Each number is 128 + 32 x the weight over its row's rms, rounded and kept within 0 to 255. Layers, rows and columns count from 0. The size above them is the row's rms in percent of the matrix's.

# layer 7 MLP up, 320x160, rms 0.173, rows 256-262, columns 0-159
size [ 99 100  98  96 103  98 103]
[[128 128 102 124 164 116  79 140  96 158 108 196  86 149  77 140  73 148  68  89 119 167 120  90 123 141 115 123 153 147 133 125  78 169 130 155  86 111 128 156 133 129 167 139 117 132 173 187 131  79 138 124  45 128  64 111 152 166 172 163 178  86  98  63 186  97 131 135  91  85 107 143 176 127  92 124 105 167 140 150 125 195 137 139 129  92 160 119  99 128 134  97 190 100  99 153 122  83 118  93  99 141 163 118 139 105 121 158  47 173 158 151 101 146 136 179 138 129 159 107 175 121  62 173 143  97 127 131  91  82 123 166 140 162 107 157 113 109 124 105 120 153 129 151 208 136 104 104 129 156 122 153 101 156 116  72  78 176 136 111]
 [167 111 191  94  67 125 145 133 105 125 112 112 107 160 143 108  94 180 152 114 114 148  65  46 134  96 122 139 125  90 109 112 136 168 142 145 133 129 154 122 187  66  81  68  96  55 131 139 105 142 128 170 108 135 110 136 109  70 107 142 145 147 106 165 127 154 170 169  90 108  67 143 142 115 151 176  91 148 195 113 138 127 119 121 120 170  81 115 126 135 106 104 154 115 141 147  51 149 156 142 146 120 129 158  88 115 132 167  86 124 198 156 154 113 149 150 125 161  98  95 151 104 136 114 109 144 190 151 121 132 180  87 106 107 102 102 163 176 189 139  72 123  84 133 170 140 125 197 123 140 106 103 115 227 151  99 121 146 168 136]
 [112 102 125 127 126 142 107 116 158  97 114 122 186 133 111 149 169 150 153 118  99 111 122  89  99 164  99 130 183 118 110 220 109  88 147  93  92 110 132 118 167 127 119 144  82 179 151 145 148 122 118 174  86 186 191 107 149 140 100 132 102 119 165 156  98  93 152 103  73  88 126 148 118 150 109 123 219 140 132 128 107  84 135 147 153 122 130 116 114 158 160 108 170  90 150  86 120 141 127 174 157 159  92  99 208 102 154 138 116 116 135  55  90 133 153 126 154 138 117  82 131  96 130 143 137  32  39 159  97 119 148 108 144 160 123 143 113 119 130  97  91 150 115 132 140 189 122 110 208 146 136 121 200  75  98 131  57 112 149 124]
 [ 95 160 104 107 118 149 123 138  76 149 118 169 115 124 140 198 155 208 127  97 122 119 136 104 181 147 155  94 125 160 119 184 136 118 187  81 157 201 134 110 172  88 159 119 103 151 154 126 161 101 122  59 109 153 172  89 100 113 109  91 120 165  95 125 147  76 159 167 169  75 176 109 131  65 149 110 135 115 154 121 167 134 129 207 153  78 101 159 108  88 123 144 112  96  91 133 134 173 101 122 104 202 113 170 157 142 123  77 102 121 136 181 161  88 152 137  74 111 127 139 143 178 149 139 122 128 138  76 126 136 115 127 104 121 161  96  97 149  63 186 137 109 135 149 111 164 210 111 142 102  90 128  82 134 109  89 112  98 104 105]
 [127 133  64 137 201 158 139 134 118 101 102 183 111 178 180  81 107 131 203 124 158 132 135 101 109  96 138  93 153 164 139 137 117 152  87 186 148 163 159  94 162 145 162  98 150 158 127 120 177 114 147 125 153  99 132 108 127 127 125 148 109 123 141 133  93  92  95 109 161 149 139 189 133 137 171 176 165 125 110  61 139 134  99 131 130 100 150 140 150 103  56 104 105 115 140 112 167  73  69  92  92 121 178 139 138  50 121 173 123 118  96  84 135 148 115 194 107 104 127 121 131  96 207 120  78  90 125 107 113 134 132  87  67 175 126 187 137 158 114 139  92  77 165 160 140 153 146  71 135 157 191 133 167 127 113 169 111  79 156 105]
 [140  99 129 198 150 119 177 143 112 128 128 128 113 153 196 196 178  87 122 113 143 150  96  62 141 145 124 108 114 131  91 184 137 147 153 125 160 142 126 122 149 127  85  86 114 106 152 173 201 142  51 113 145 131 158 100  93 162  93  98 196 130 155 128 109 127 131  84  90 109 115 108 205 117 173 132  85 132  57 115 126 180 125 140 141 155  95 113 220 127  92  91 194 145 135 181 143 144 112 143 136 112 118 122 111 105 150 150 133 128 107  58 122 156 118 125 130 136 121 157  83  75 142  48  83 148 132 137 140 136 129 150 166  91 111 130  72 149 129 140  79 169 112 136 148 113 148  98 108 153 117 211 111 114  86 143  93 117 146 158]
 [187 217 137 151 181 100 114 139 137  91 127 112  75  81 139  89  93  88 102  90 110 111 194 100 132 113  60  91 142 117 179 115 114 140 136 156 133 137 113 170 124 149 140  92 156 103 196 157 116 120 183 146 149 142 142  46 160 116 128 144 128 178 130  93 114 104 125 142 132 144 138 104 136 131 184  79 142 138 160 134 183 158 152 147  51 171 147 104  94 104 170 125 119 119 142 115  75  71 128 132  81 141 152 104 183 148 119 118 124 164 149 114  86 102  89 164  82 108  92 144  55  97 150 164 120 133 119 149  69  93 151 116 140 149 180 139 124 149 118 113 125 129 109 136 207 130 157 112  44  93 118 168 139 134 146 153 125 104  87 157]]
# layer 7 MLP down (transposed), 320x160, rms 0.161, rows 256-262, columns 0-159
size [ 95  96  91  88 111  98 101]
[[117 113 165 139 169 121 149 122  90 135 119 178 157 112 122 139 138 119 116 201 163 144 140 100 109  89 166 129  78 128  97  99 120 161 112  99 165  89 115 144 162 174 101 113 107 136 197 158 134 137  88  97 120 106 123 184  62 103 127 124  88 150 138 128 131  56 151 154 146 139 117 144 111 108  79  89 151 196 138  81 103 139 101 108 173 206 149 133 119 136 108 132 139  90 117  98 112 116 183 180 143 137 107 178  81 145  77 158 156 188 126  93 190 137 100 155  69 143 135 118  59  55  96  89 101 134 164 105 162 146 146 154 126 115 147 108 163 113 187 103  87 142 119 116  58  83 150 131 115  94 201 134 177 130 138 132  87 103 160 129]
 [113  83 189  81 143 149 110  73 126 145 120  55 119 146  90 140 175  96  65 114 147 140 154 125 186 117 123 149  67 121 141 169 141 118 169 121 167 126 126 174  85 127 121 152 153 125 118 116 153 117 190 100 121 156 124 140 115 171  86  84  66 109 117 104 160 255 163 155 128 113 157 118  81 149 141 165 128 137 134  99 118 109 129 102  76  87 147 191 108 155 134 107 137 172  90 148  96 111 144 144 151  97 162 113 165 115 109 150 153  92  81 124  78 140 182 133 134 146 173 129 138 155 128 179 134 145 118 120  92 138 153  77 173 145 142 163  91 157 111 111 125 131 128 154  94 138 147 124  70  90 139 166 113  56 165 155  69 113 137 112]
 [167 166 165 136 145 115 141  99  76 127  89 203 103 113 106  90 115 191 134 118 171 129 169 169 148  99 133 128  67  99 158 163 116 193 135 177 150 136 135 168  92 128 174 109 179 122 104 128 106 168 130  68 188  98  40 135 159 139 131 127 159 151  76 102 110 141  81 145 115 143 137 127 148 183 179 148  96  97 135 134 148 136   0 165 132 165 141 126  78 104 170 164 134 146  80 173 117  96 112  85  96 111 147 113 187 150 115 144 148 117 133 154 105 123 128 146 113 162 152 166 137 164 109 137 139 201 155 113 128 165  95 107 117 106 124 154 129 126 121 126 120 124 128 118 126  95 154  93 106  88  92 152 112 125  76  83 130  93 133  65]
 [118 110 137 163 117 133 114 112 175 122 106  42  95 120 141  70 167  56 125 125 122 145  90 158  35 124 109 156 112  80 134  58  81 113  96 154 122 118  80 147 115 178 104 157 182 137 142 108 108  94 149 170 147 121  71  75  65 162 132 138 118 173 181  89 109 128 165 138 130 124 146 120  91 163 139 140 130 100 134 147 150 138 207 170 129 150 124 102 154 196 186 126 183 124 193  96 119 115  79 134 136 127 180 136 124 117 125 111 146 156 161 145 159 137 148 129 144 124 117 100 134  76  97 180 124 161 124 193 116  87 117 136 160 115 133 140 195 132 100 123 147 135  95 126 147 104  51 128 119 133 158 128 105  98 199 159 129 119 100  91]
 [122 114 136 141 159  84 109 160 161 166 123 138 169 112  94 110  91 196  86 125 122 116 211 169 104 133 123 115 195 100  98 131 100 163 143 126  97 155 128 133  91 148 163 204 193 162 110 154 167 148 183 117 107 132 120 140 138 216 122 134 141  97 111 188  21 121 109  75 150  90 127  89  73 148 123 130 107 132 169 138  72 117  51 160  99 162 151 152 102 112 116 126  74 134 141 112 110 127 146  94 118 134 149 146 168 105 153 134 149 107 105 101 114 182 110 105 166 153 151 129 123 124 117 143 114 129 119 114  75 137 135 113 145 130 154 184  64 124 138 101 170 137 138 168 162 138  79 109 164  72 128 136 107 163 146 121  83 173  85  75]
 [182 146 175  60  96 132 150 115 127 181 109 156 161 143 131 120 137 164 137 171 131 125 100 154 147 172 161 118  90  81 164  83  84  80  89  82 159 129 121 140 179 131 144 165  80 164 179 119  83 152 133  49  92 146 117 127 141  84 119 162  36  85 123 131  79 115 171 136 144 100 162 139 111 108 100 143 124 165 149  86  91  63 134 128 133 131 147 134 108 122 149 150 134 102 155 154 111 107 126 185 184 160 144 147 135 182 138 123 173 134 142 123 146 105 129 145 159 102 183 139 131  65 155 156 185 161 152 145 122  93  79 135  97 142 103  88 160 155  97 123 132 145 170 133 154  75 159  88 149 101 124  93 120  77 159  74 174 165  80  76]
 [177 204 176 145 139 129  57 122  92 120 115 196 104 107 118 158 142 115 182 136  78 164 141 125  93 151 134 110 142 119 132 136  89 136  52 155 164 137 158  79 122 172 131 123  99 163 164 167 145 125 112 144  57 125 104 170 116 157 133 125 126 105 115  96 148 108  82 115  94  82  98 124 140 195 160 162 167 144 144 125 156 124   0 118  85 146  86 109 141 149 135 111 125 138 106 143 134 132 176 152 116 119 127 125 109 130 126 143 162 100 126 141 145  82 129 144 118 141 157 135  74 106 159 102 163 153 108 159 125 126 101 136 171 165 102  88 131 103 143 149 128 141  36 157 154 153  91 173 141 138 128 146  84 141  73 137 193 124 105 111]]
# layer 7 MLP gate, 320x160, rms 0.159, rows 257-262, columns 0-159
size [106  94 105 109  97  92]
[[157 118 123 117 118 134 159 151 117 165  89  99 183 110 190 153  93 110 128 157 155  98 103 122 149 112 161 134 165  90  61  99 139 105 128 189 164 145 172 140 147 177 137 118 158  98  86 160 110 159 150 178 102 169 161 147 175  81 170  80 176 167 101 189  99  91 151 126  96 131 100 162 140  74  97 173 141 173 116 162 132 131 114 162 124 144 166  91 136 103 183 158 130 168 124  99 119 157 135 153  85 127 133  54 160  99 109 117 116 101  98 103 140 162 123 139  74  68 119 182 138 127  81 110 133  87 178 153  92 123 142 105 134 125 159  69 105 120 100  94 168 157 119  79 138 141 126 119 124 195 145 163 110 145 117  86  53 131 187 187]
 [116 126 149 135 110 124 117  67 115  95 129  88 126  93  99 101 181 128 134 111 136 142 136 128 180 194 154 182 159 108  76 191 109  93 147 161 119 177 151 138 117  95 103 105 128 168  94 149  66 136 109 153 158 151  95 161 142 114 131 105 142 178 150  93 176 130 143 138 117 122 158 149 129 169 127 125 169  82 175 111 110 122 108 132  50 156 142 108 112 153 121 147 140 120 123  82 132 127 131 106 103 131 172 105 132 158 122 167 193  90 109 131 184 126 140 124 183 132  86 128  83 169 155 149  73 247 188 136 156 139  79 159  85 137  99 121 178 108 157 128  94 122 186 122 110 138 158 124  51 108  78  44 166 115 111 108 120 124 136 107]
 [ 81 122 105 138  80 142 142 156  93 175  86 143 100 143 111 133 164 198 102  88 128 148 163  98 214 114 181 151 123 176 116 137  66 122 121 126  76 114 110 113 114  83 182  92  78 120 113 122 183 187 126 124 132 146 101 122 126 115  74 165 119 140 126  90 110 148  82 152 128 121 156  88 139 148 106 137 170 163 154 104 188 182 121 136 171 157 155 122 135 106 108 131 122 121  67 166 191  40 145 106 144 112 124 101 123 117 115 112  81 143 150 138 107  90 130 105 110 147 192 174 139  96 110  80  96 109 114  92 115 167 158 100 112 105 172 119  98 194  92 107 175 168 137 183 162 157  93 142 109 119 113 143 181  98 130 119 154 113 188 179]
 [ 76 148  89 127 118 144  50 120  84 124 128 139 106 152 144 127 126 117 124 137 131 105  22 130 159 141  88 118 160 138  94 147 145 138 161 117 134 143 101 101 103 136 120  83 127 161 126 125 185 156  99 113 137  62  89 103  99 110 159 105 152 154 134 133 173 109 133 180 161 134 182 255 109  94 153 130 160 171 131  83 152 129 107  72 129 124 129 156 135 125 151 102 122 146 114 162  63  77  80 165 186 141 112 117  95  97 102 192 143 104 127  98 200 101 113 156  89 128 122 138  97 118  86 103 134 145 160  93 195 165 139 124  79 146 131 139 153  90  60 110 125  87 121 134 186 126 198 135 136 138 124 132 142 190 118 141 148 123 127 150]
 [158 155  71 113  95 144  68 181 103 133 167 159 174 120 118 109 123 179  92 119 120 151 161 133 143 184 111  95  98 141 133 125 137 108 104  72 115 207 124 141 162 145 165 108  81 150 113  84 121 117 117  89 107 126 141  88  84 172 180  96 138 156 108 126 100 140 113 130 155  99 144 150 107 168 127 134 141 114 140  63 144 151 122 172 136 101 135 110 110  96 188 219  78  94 120 154 143 166 128 170 142 105 169 177 152  94 148 115 215 150  76 112 112 111 135 119 143 144  94 152 179 142 168 114 112 129 141 110 115 101 164 128 138 148 104  73 157 107  62  86 187 202 181 149 142  80 160 111 137 111 123  94 115  80 122 137  93  60 138 142]
 [132 142 170 139 184 105 165  77  73 132 160 151 139  70 165 149 131 163  97 103 132  78 112 106 136  93 146 166 152 116 142 183  96 105 105 120 149 149 149 148 187 139 154  75 155 177 167 111 179 151  81  98 126 118 187 131 163 108 108  82  94 102 166 131 103 153 112 134 145 128 125 214 155 122 146  89 144 162  91  34 131 124  99 113 107 107 102 119 107 135  84 132 141 151 184 133 132 122 125 145 149 128 114  52 145 145  91 129 174 140  91 161 176  72  67 102 138 101  94 120 137 105 128 115  87 123 119 124  79  89 147 161 144 147 156 173 104 131 132 137 170  91 133  57 199 122 184 126 131 138 140 127  48  97 120 149 137 185 111 133]]